Weights of a small transformer language model: a variant of Muon for these matrices.
Each number is 128 + 24 x the weight over its row's rms, rounded and kept within 0 to 255. Layers, rows and columns count from 0. Numbers have three digits each. The size before them is the row's rms in percent of the matrix's.

# q: layer 2 attention query, 128x64, rms 0.165, rows 0-46, columns 0-63
# k: layer 2 attention key, 128x64, rms 0.163, rows 0-45, columns 0-63
q0 091:080129136129121068128125106124150094174111131142149150137170106126152097106154166168088142123135097124135158137118117106154120171124151135139160151101150127145095151149153160134124139176129119
k0 082:128140142125157128169146098139141188146147089113118108157131116113102110149161127173135157120142126177130143142130106175107188114110130106102115102144133159148116092123131118156149147082117125
q1 094:108172152121143089111115193138118130130117136139192113117103109128099127111133132139115109134116136112115155180112155095134143117126110115133167090114140131172084138148106145132135174142138087
k1 096:107129138115100145112079151141121188108144119158141139079164158131141107178154172106157127088102134120116134105119126123129091130150096089128166113142142131131147130093137129092092153121126139
q2 114:116109150128171124094122137161112117139112099100127137155086094124107116123119072120134099147094122122120148128115106157133177093163161124098138084141088135134153104146127150143105078155108120
k2 103:128107124103140172146130121097126106104112146148138161122191157093125132118128098164105121059117108115131128125097148134151114079157134189134152116135120143125149137144129094112148098132103113
q3 099:133118126102103143108109114135181140130133164141120082134142123099145102132135156091133144078164095134117080115142117135113134152120167130155126170130110126091131147163145108128115101192094138
k3 086:140133122142150120107137197147133212154103127131155171151151104117134111131123126141134077136136134140142113156120155125114133131113118071169131117153117113092164147150103141132140098128133141
q4 092:143095123105097095134118090144135103139134130118163111101155140102149129116150159114141155103125118119121132070135121090112101193111101132152109147144112115132072109115104143080167130116145104
k4 089:147125141120133169151146142126100151140129109178096118150093117119145117111161162108144137175129162146128144148119112180122106103133138121128169109146110134126083100182147087100132152101151100
q5 085:143136128128114103165117171125129156136111143171125135135150093131123165137139125132130136086169144101103086207108111114127106129130139111161152121141140154149141071153117081124149134147144126
k5 101:092094168121123139150157086135115095117156112155166153124154117146138114125117148092136146156128117149131132146160145198134106099147119129166136076108133122109149083108127098147134096121099133
q6 096:104125141098134101161160094118100182118107088146127138115161143133114135143137104114158149110117149066137094091130130149102123168147102133075107127115162096141130112132134106107104155160133122
k6 090:133128127110140126129140131135185068154130157164141122139126103154133123142089126135167155128138105171129135140111122144168100092139177159121142111130145142084093111156118124133119166119182149
q7 090:103096125122102111099184133120123094136094079105149205116105110170139101137152111137103115117135133144123139121172150143133136164135140104125147132160145122176123107120128117107132142088105137
k7 101:120112110126140104132102166113131109111140174183108116091163166133138103125132125101148153133163131124169127112149093108144126136151132212132135153155115110127123115150108133097159116149165131
q8 101:094131136149126119157123107116175125071135094133145098096142122142149132142123182081137142103177119128119098177125088143162113114122108109169133113094160123139141096138137095127147115113122127
k8 093:138191117091163130127154131111133159112115105069141117148100129144169124145126087142149128109146093150099138101150174109083103140147169116127116123136085132133133145127148147113118114103160137
q9 087:090102136108087090119163144126126117108110118110126147126123136160124128111143126127136123090139141086086105102137127123156117207137096126133117064134143121128151122157150135131141080138089154
k9 098:104117149112207120123141197115136096121149155121109092140141121126108102101110120147135162068111087111102159126121104105148106154110116150146140135133130136160128166144132149103120115122128136
q10 106:159138143130071101127145149142115117137109100090154137105118127135113108115153138135160146073155117115091076087137181129136126126093144138126079096138120120124143121087167125147131132105160129
k10 115:110138155100104147154119108119112078072140152130128115118106132136129152100080115137117171126118134123136128106141116106107120109100112181165122132098148137130087194124116133130169127146083118
q11 102:077094117148135122102119116109116114118109067118115153147126064138096115135140097125097103151124131113140132121116092158151115129153141114101147140143146138110073124113104140082133169112089153
k11 094:120133100148122145107133072088169142150167107162123171175131107135131119123130111125098121154125106165132150093149133133073148115135154148094128129128132131125111103136100135132118134128123052
q12 099:152182136114156162121145135154126081110137144145114118153087112097121165091117109156119136128107116126111107128154147133137105115145101131115105136164085145105072157100160124147100113178133150
k12 101:108145122123136136078128145149156153123133131127165116125181122114133118172121096084120145100139091120162141210132139129168103127138137088115131169115151136135147124129094128110149131102142158
q13 102:148132175088157159147115097139123145137181157170128137127123141105144162126103132118106163139108113180126130156132098129134111070112129145104114163113122120134104131122116171131124079167126107
k13 105:098125106153163122097110149173139156122122145109143133122160072119124099122134114106131144141148109105118147170150138143126118134173157079110154116137117128154171086180160150132097113136155125
q14 100:118085172170147141140162114074129128142141147143180134122113146123115150127115121121096097137132108088077136140150141162095159101138153123123150136130150124098108132166125103148101146143111081
k14 096:117133138112077145148107123139158154142140127131079114130135134138147121151133147111161137079132106134091069169123111165135152138147162080094125132144122098140192155154147129137138106139135117
q15 097:135140143135170120114100125120080118113125087126145141133134080149081126117169112165158134105148152107122118144091122134096100104098111126173164125127158154139148129108135148116165144153105076
k15 114:152152162141125121098134101118104159137150126126129125127110137152144097103186126158108094096130117148106142110139145151105165082088169147142147120104078115110141152145116164156098144162120101
q16 094:112157152127139115116133132100126138154168133144156132134145127175138139135110155165070098128114157115117134144114108176144161113127131157165158114116157139171140177167149118129109137175140162
k16 118:140106119141105125150147134108154162141143149118113142129136176130135109163127142084110097080117148133098123110090144175126148127142156092092132128151135108127156163106100129124086074172106140
q17 111:148118098146159086059135155100103101090127122103114129127112120122136162115132143134120185098112133148150134090135143100139124164115088069157118130151128126156131150119153155106119145121153116
k17 122:122140126176102126097119107131135100112124133097140105109135154148145111128110151146104137118119133122147134124140139156162147097128124149048109107111119130187166154078189132094130145136123132
q18 100:101131150164158118135162129118113172169129101150130151132114126143110108108144147126147108136146107125175092122116117083091121115143145117128112112122121112151162070104129117141150212126134111
k18 090:124133120135160093138131151149129133100155153105123146182106172112126103126129135160094124169176131095146104138103125127090138109126129117143148117124066126106168100148145182157138160133136130
q19 085:093127114133113156147119118111091176110172132141124117130126161131122165155108119128130084166122175133127125162112104123118139114096098137146126196120120119124157119129105135144118099162185089
k19 117:158149108141185112133134158157125137125097095126159156145140161085155125126143109154144082142160118140140173144111123129142117134141120120173103125110121136123150123171105168161109124129124064
q20 097:140082152113138151129120146127110140162107118193124151118126113171108088118116126136086134124143101157182166137184117107117138099114144100141106152108122137119127118101129158139090132094105105
k20 112:137121104116157162133113153131139090114146136155107142137110134069120116118132126133128117137108091125184101120124115130150124106121107084144104177125136166132165099076154159118147122137181093
q21 115:108141083118127113110132124122163115118102107087148135138155092076106136112067078137115093141129123140113116131079156143105124161161125117171137115137147133142115095179106144139118125135156115
k21 109:130129123086133136152144146120157089140135101147148138110116104100138068124077142163095120132116148103155095127123116158132167179111060115144105115135132143125110155161126147151146124149123109
q22 106:143102144086142134129125133171119135128094126130083119144135122128082143146089094125149182125116157145086108162109119076099138159092075109145109162135113132123108132107137146133134095113107116
k22 116:155139110088140136106094172116101114131096112137096145143150150122096163103148119156119162084142115108116140127139152099110112117098118150182107132162152097117113133100143159123138150074121093
q23 108:104146131148136112103159186138155116142129144131102134130159112144116130138116114146115125138158173151153125141124134161145134128140197131121156097136103109116120129137118195111129070147169091
k23 111:116118119093084133125114141134143141168162109169104112136120094156136114172131132108117116105141140143138094135149133161130115134152174119098151081108101062113109129150128150092123108146164158
q24 094:096146155144136130129109115143142155166104173136102131113145126145130094165139105116138098163084151125119114148149159154147180138099125156178165104121119104155110104129112109135125125191113118
k24 093:130121119114153124076107126131122164124148157133123118118147146130107044156089127115174106140146130106121135168142113119147118105130123128145161117090151118179079088110108123114145143142101125
q25 120:152109145105185137164118145119176147125117107138139133112119138161152085094167117127109147137119092175164171098124097134131085093135125137160115134120153103124169146116092122151143116124119121
k25 121:149068108122134130152158114153144163134110107131165140142125111133114141106143137103146090175101105133121136099114090139131126115136142057116110144135176134100154092148102102114154124109099154
q26 093:170129083126108139117116129133146087162118160144138091121150125096162118143107146130097153116092105128154121131138127114124105155114106149132101208112124124108098160124134100174154101123100143
k26 090:145131107135096086125102110095147126157121131152129085122165137141130136147143140086102166081142121099108108102160117080121095141126116145159096145079111099112129157126090100136144146122117162
q27 091:089181114125096159112127117111131156100152137103105116152155111135151146128174119140180128090133131132107091133133125152147091149133131081154142106144106102113121127112120109142121114180168083
k27 105:124146128104167133093151152122106125095155111124180112156153150094171123090154126178130135126122083133138131131126123127118106111128152091145111114146104161114110147116119146165146142166147067
q28 095:103142113139139138153140101093134106098105081154143137136110135114177152158168125083134148127116135157103160147151168152140124129124148125057148123119133131119140145173173097146154110109128131
k28 114:117131105135141169131109133104106084113130114139134114150133123137164187161148137111134158167094121111136138094135123172148171137145134149107116112123163143168112094126185120131142118144185127
q29 111:128163106165139158163117138154141089107123141112102125117192134133151179119135128160137083150172110139162149144117101146133173120116156150135167112109139138105107094146122127136141119172123117
k29 131:154122106099108127113144122159184109127152151106156091111137102105156112137128102140160142127136129169120173125145130156129173131147167142119146107100096147143102079154125171147110123172153134
q30 099:112131101128154138134139125134178081156130150106137130158122112123141077096118143146078127146145101165152117112160143136128118153120150161130190125135097144100096105130145095126093105155091140
k30 113:156071107125116130145149130133122118128164170141118121115156100105110081170153125124113140155139116146179102101152133087140106157129108132113153126136150136111109073081123122118144154174137141
q31 103:129126097151139147132126119147157075131084138151131117136133120120132090113147171148148172147122098121166129155159103122163057112149106139142101130112146167160112131135165098134147136128097144
k31 106:118113077113122122123138093131137149141090112152102097096140145126147111149107143107121151120129097116145145107195112105099072135164108142113081103129120123105124135103123099160116160091098147
q32 101:145130129110136133118082065122126159146118150129084122146159147139134141142131134168128150092113095131159082116094145136116106125156125109116084119115110116096157115083190130136147145142149103
k32 096:120102164160146126157175141095129101157133101137164167120062121147151148119100131155122153158125149129130163102155139147128096120133135141142117155134125153153109133148124140123186130159177119
q33 102:119121106142130068104127068111162096079137118101172171114123112120115126087132112134181141140137137117121146083121103138156138145130105161110114106129132121149121109133108141133155119182113126
k33 092:118115156141131143103142161095148155158125115094134133115183144169112092152127111157137114093122084167132125117133159138113152107133181136112148160130122111131076132129107105105104117074137109
q34 078:102124117139115115144113149092110143069151081107115140109086096169159148119116122128104118091091116193098169106114112135121142122128117140093152092140108110148097119136107114141127094128119124
k34 092:125144140161104123116115119116131121131173157102117099141123080129081118161099100153091162111124132094111148178129156112146119179109134139133109124167138108144089157105138141176141111148149145
q35 098:097138110099111153094165124153133147146113100093147119116137148101134122158105076099127144113135121117097147140169173112092152138107174093092147148118115113116155089146132106152125109107148092
k35 086:186138120114159134129132088136103108125137152161143105141158150141119143074144150105152151149177153159115151128137128126153096119114112138146118152123093151119111158131143122120153159174104186
q36 088:164155145131154190081104158130128097096128147106130138141091153133132158097107099118143142162110121131146102133102142140126159114095112152170122121165119159139147174098116164138113136147101129
k36 096:135142139168118091091076114172125131130108110103135127119122112098119126147088118125110106119112148092140093132105137135130158123116127138111157140127172144156153103152128181153164175125091086
q37 112:136116126134090118147143092112192150093106139130153115142149144147167132127132175103127183083130120132088095087135099103141155145109128102106123112120118130120124149127112130126133124195115149
k37 103:116100158099127150137132157111110183137131139104173135145123140132137118103092143118110131125172089147116134191174164101084169117131134112141139077136133130091118125131098103131109119115121128
q38 082:121091091089088138142117114163109162102150100106136097129173155113148133147100155108124121122146107132147102061148137112072150080149104092125116139118118121112135120121117133149130097113137119
k38 089:146141126106105160148135097138121141139100108057121121157087108105143156126151151134109137153102118108105106120112153173113150114118125091104146121130100137100138094151147074126072126146101129
q39 125:160135125116079103108128140128094153155146109093119128127121192110125139137137110119109151106130150151146107094128157140108110154106108107115085130122103106139125131122127147090100154041147124
k39 095:103140131140079171129117105148126123110159093162119100120102117152122112150162123130154162177108126137179139067153095171139142118126103153150127135098142147162124130125133132108090148135111104
q40 097:094117108116114117159126148101065143137152120096157115140121133140166084102152156155138168074167128114109139151162124129101111175136145151164126134128120118123086108139132123115095122162142137
k40 116:142136113129136131163135143158071081101169130128131124120097135148134131101100169157108144098135135175137116154122133146142159082130127151118131163092122141154124134162164162175153120102156125
q41 118:125106116092107135165118126182129042122163139109122107111128111136146096101086179143114143147139148172127137125146123134134128098133144147159088144128151139152136110104141156130116093117152129
k41 095:100124117085093120142172123094075125084147143095104111142137125118135102127181157110084147137174141133113108144130146086116118142129126108153124081156120122112089141151164120139128122109110136
q42 111:108160134158105140147096117125122102155130103177100164139129112122093140117104113138080133143160152133129152144131140146138055076139172140128134148108152155137091137105128154110128138094144108
k42 088:098105111143118157109124089115140082158139123149152152108128094150135158148166125119098125143123111140120173147154108150130095140103149123130157084113157100162110090107114113114067135130170143
q43 116:134144100145121099145118133125123112125082165150159138086150129100112156142133108122157098142110137082136116180104136132165150150172132114100143080097153116125161139176133135147150138157145160
k43 106:121155124130139128103149089095118118124129109111135152145088115143124127123117072122131108102136159114122182067145151111101095103146112111148139125134118096101103170071142106124101115123087147
q44 090:135129134156117129108116147099116161121109155141070142094073098146142104125143138129149115160140107167171161091158152124106165110119103139120101138144132103116186154116147165123118148116130149
k44 105:138130124128132091111143180122146196113141090112098110144116183144124105143175129121152093133144120123123090112100118108106110142142114089115103178116097144125128119105088119126143132099104146
q45 090:126094133111109145125119108117101151104173112080126081161156149108158150142142144088133152127127136141101113113160085154122176119132133136143133145108088145117104106106091123126084138180119104
k45 101:175132083097128106106100122167131165145138128126129157116111128109153117138149152089117079121126141138133118149093141096094177086126117111088129117144122134132173109154123184136156124120103143
q46 100:097088129103122162165105139187136128125143129134122124120154154128168112105120118158107127146141119102128206111125091085154126122181135169108113119118124153112104136153140134116103143108121105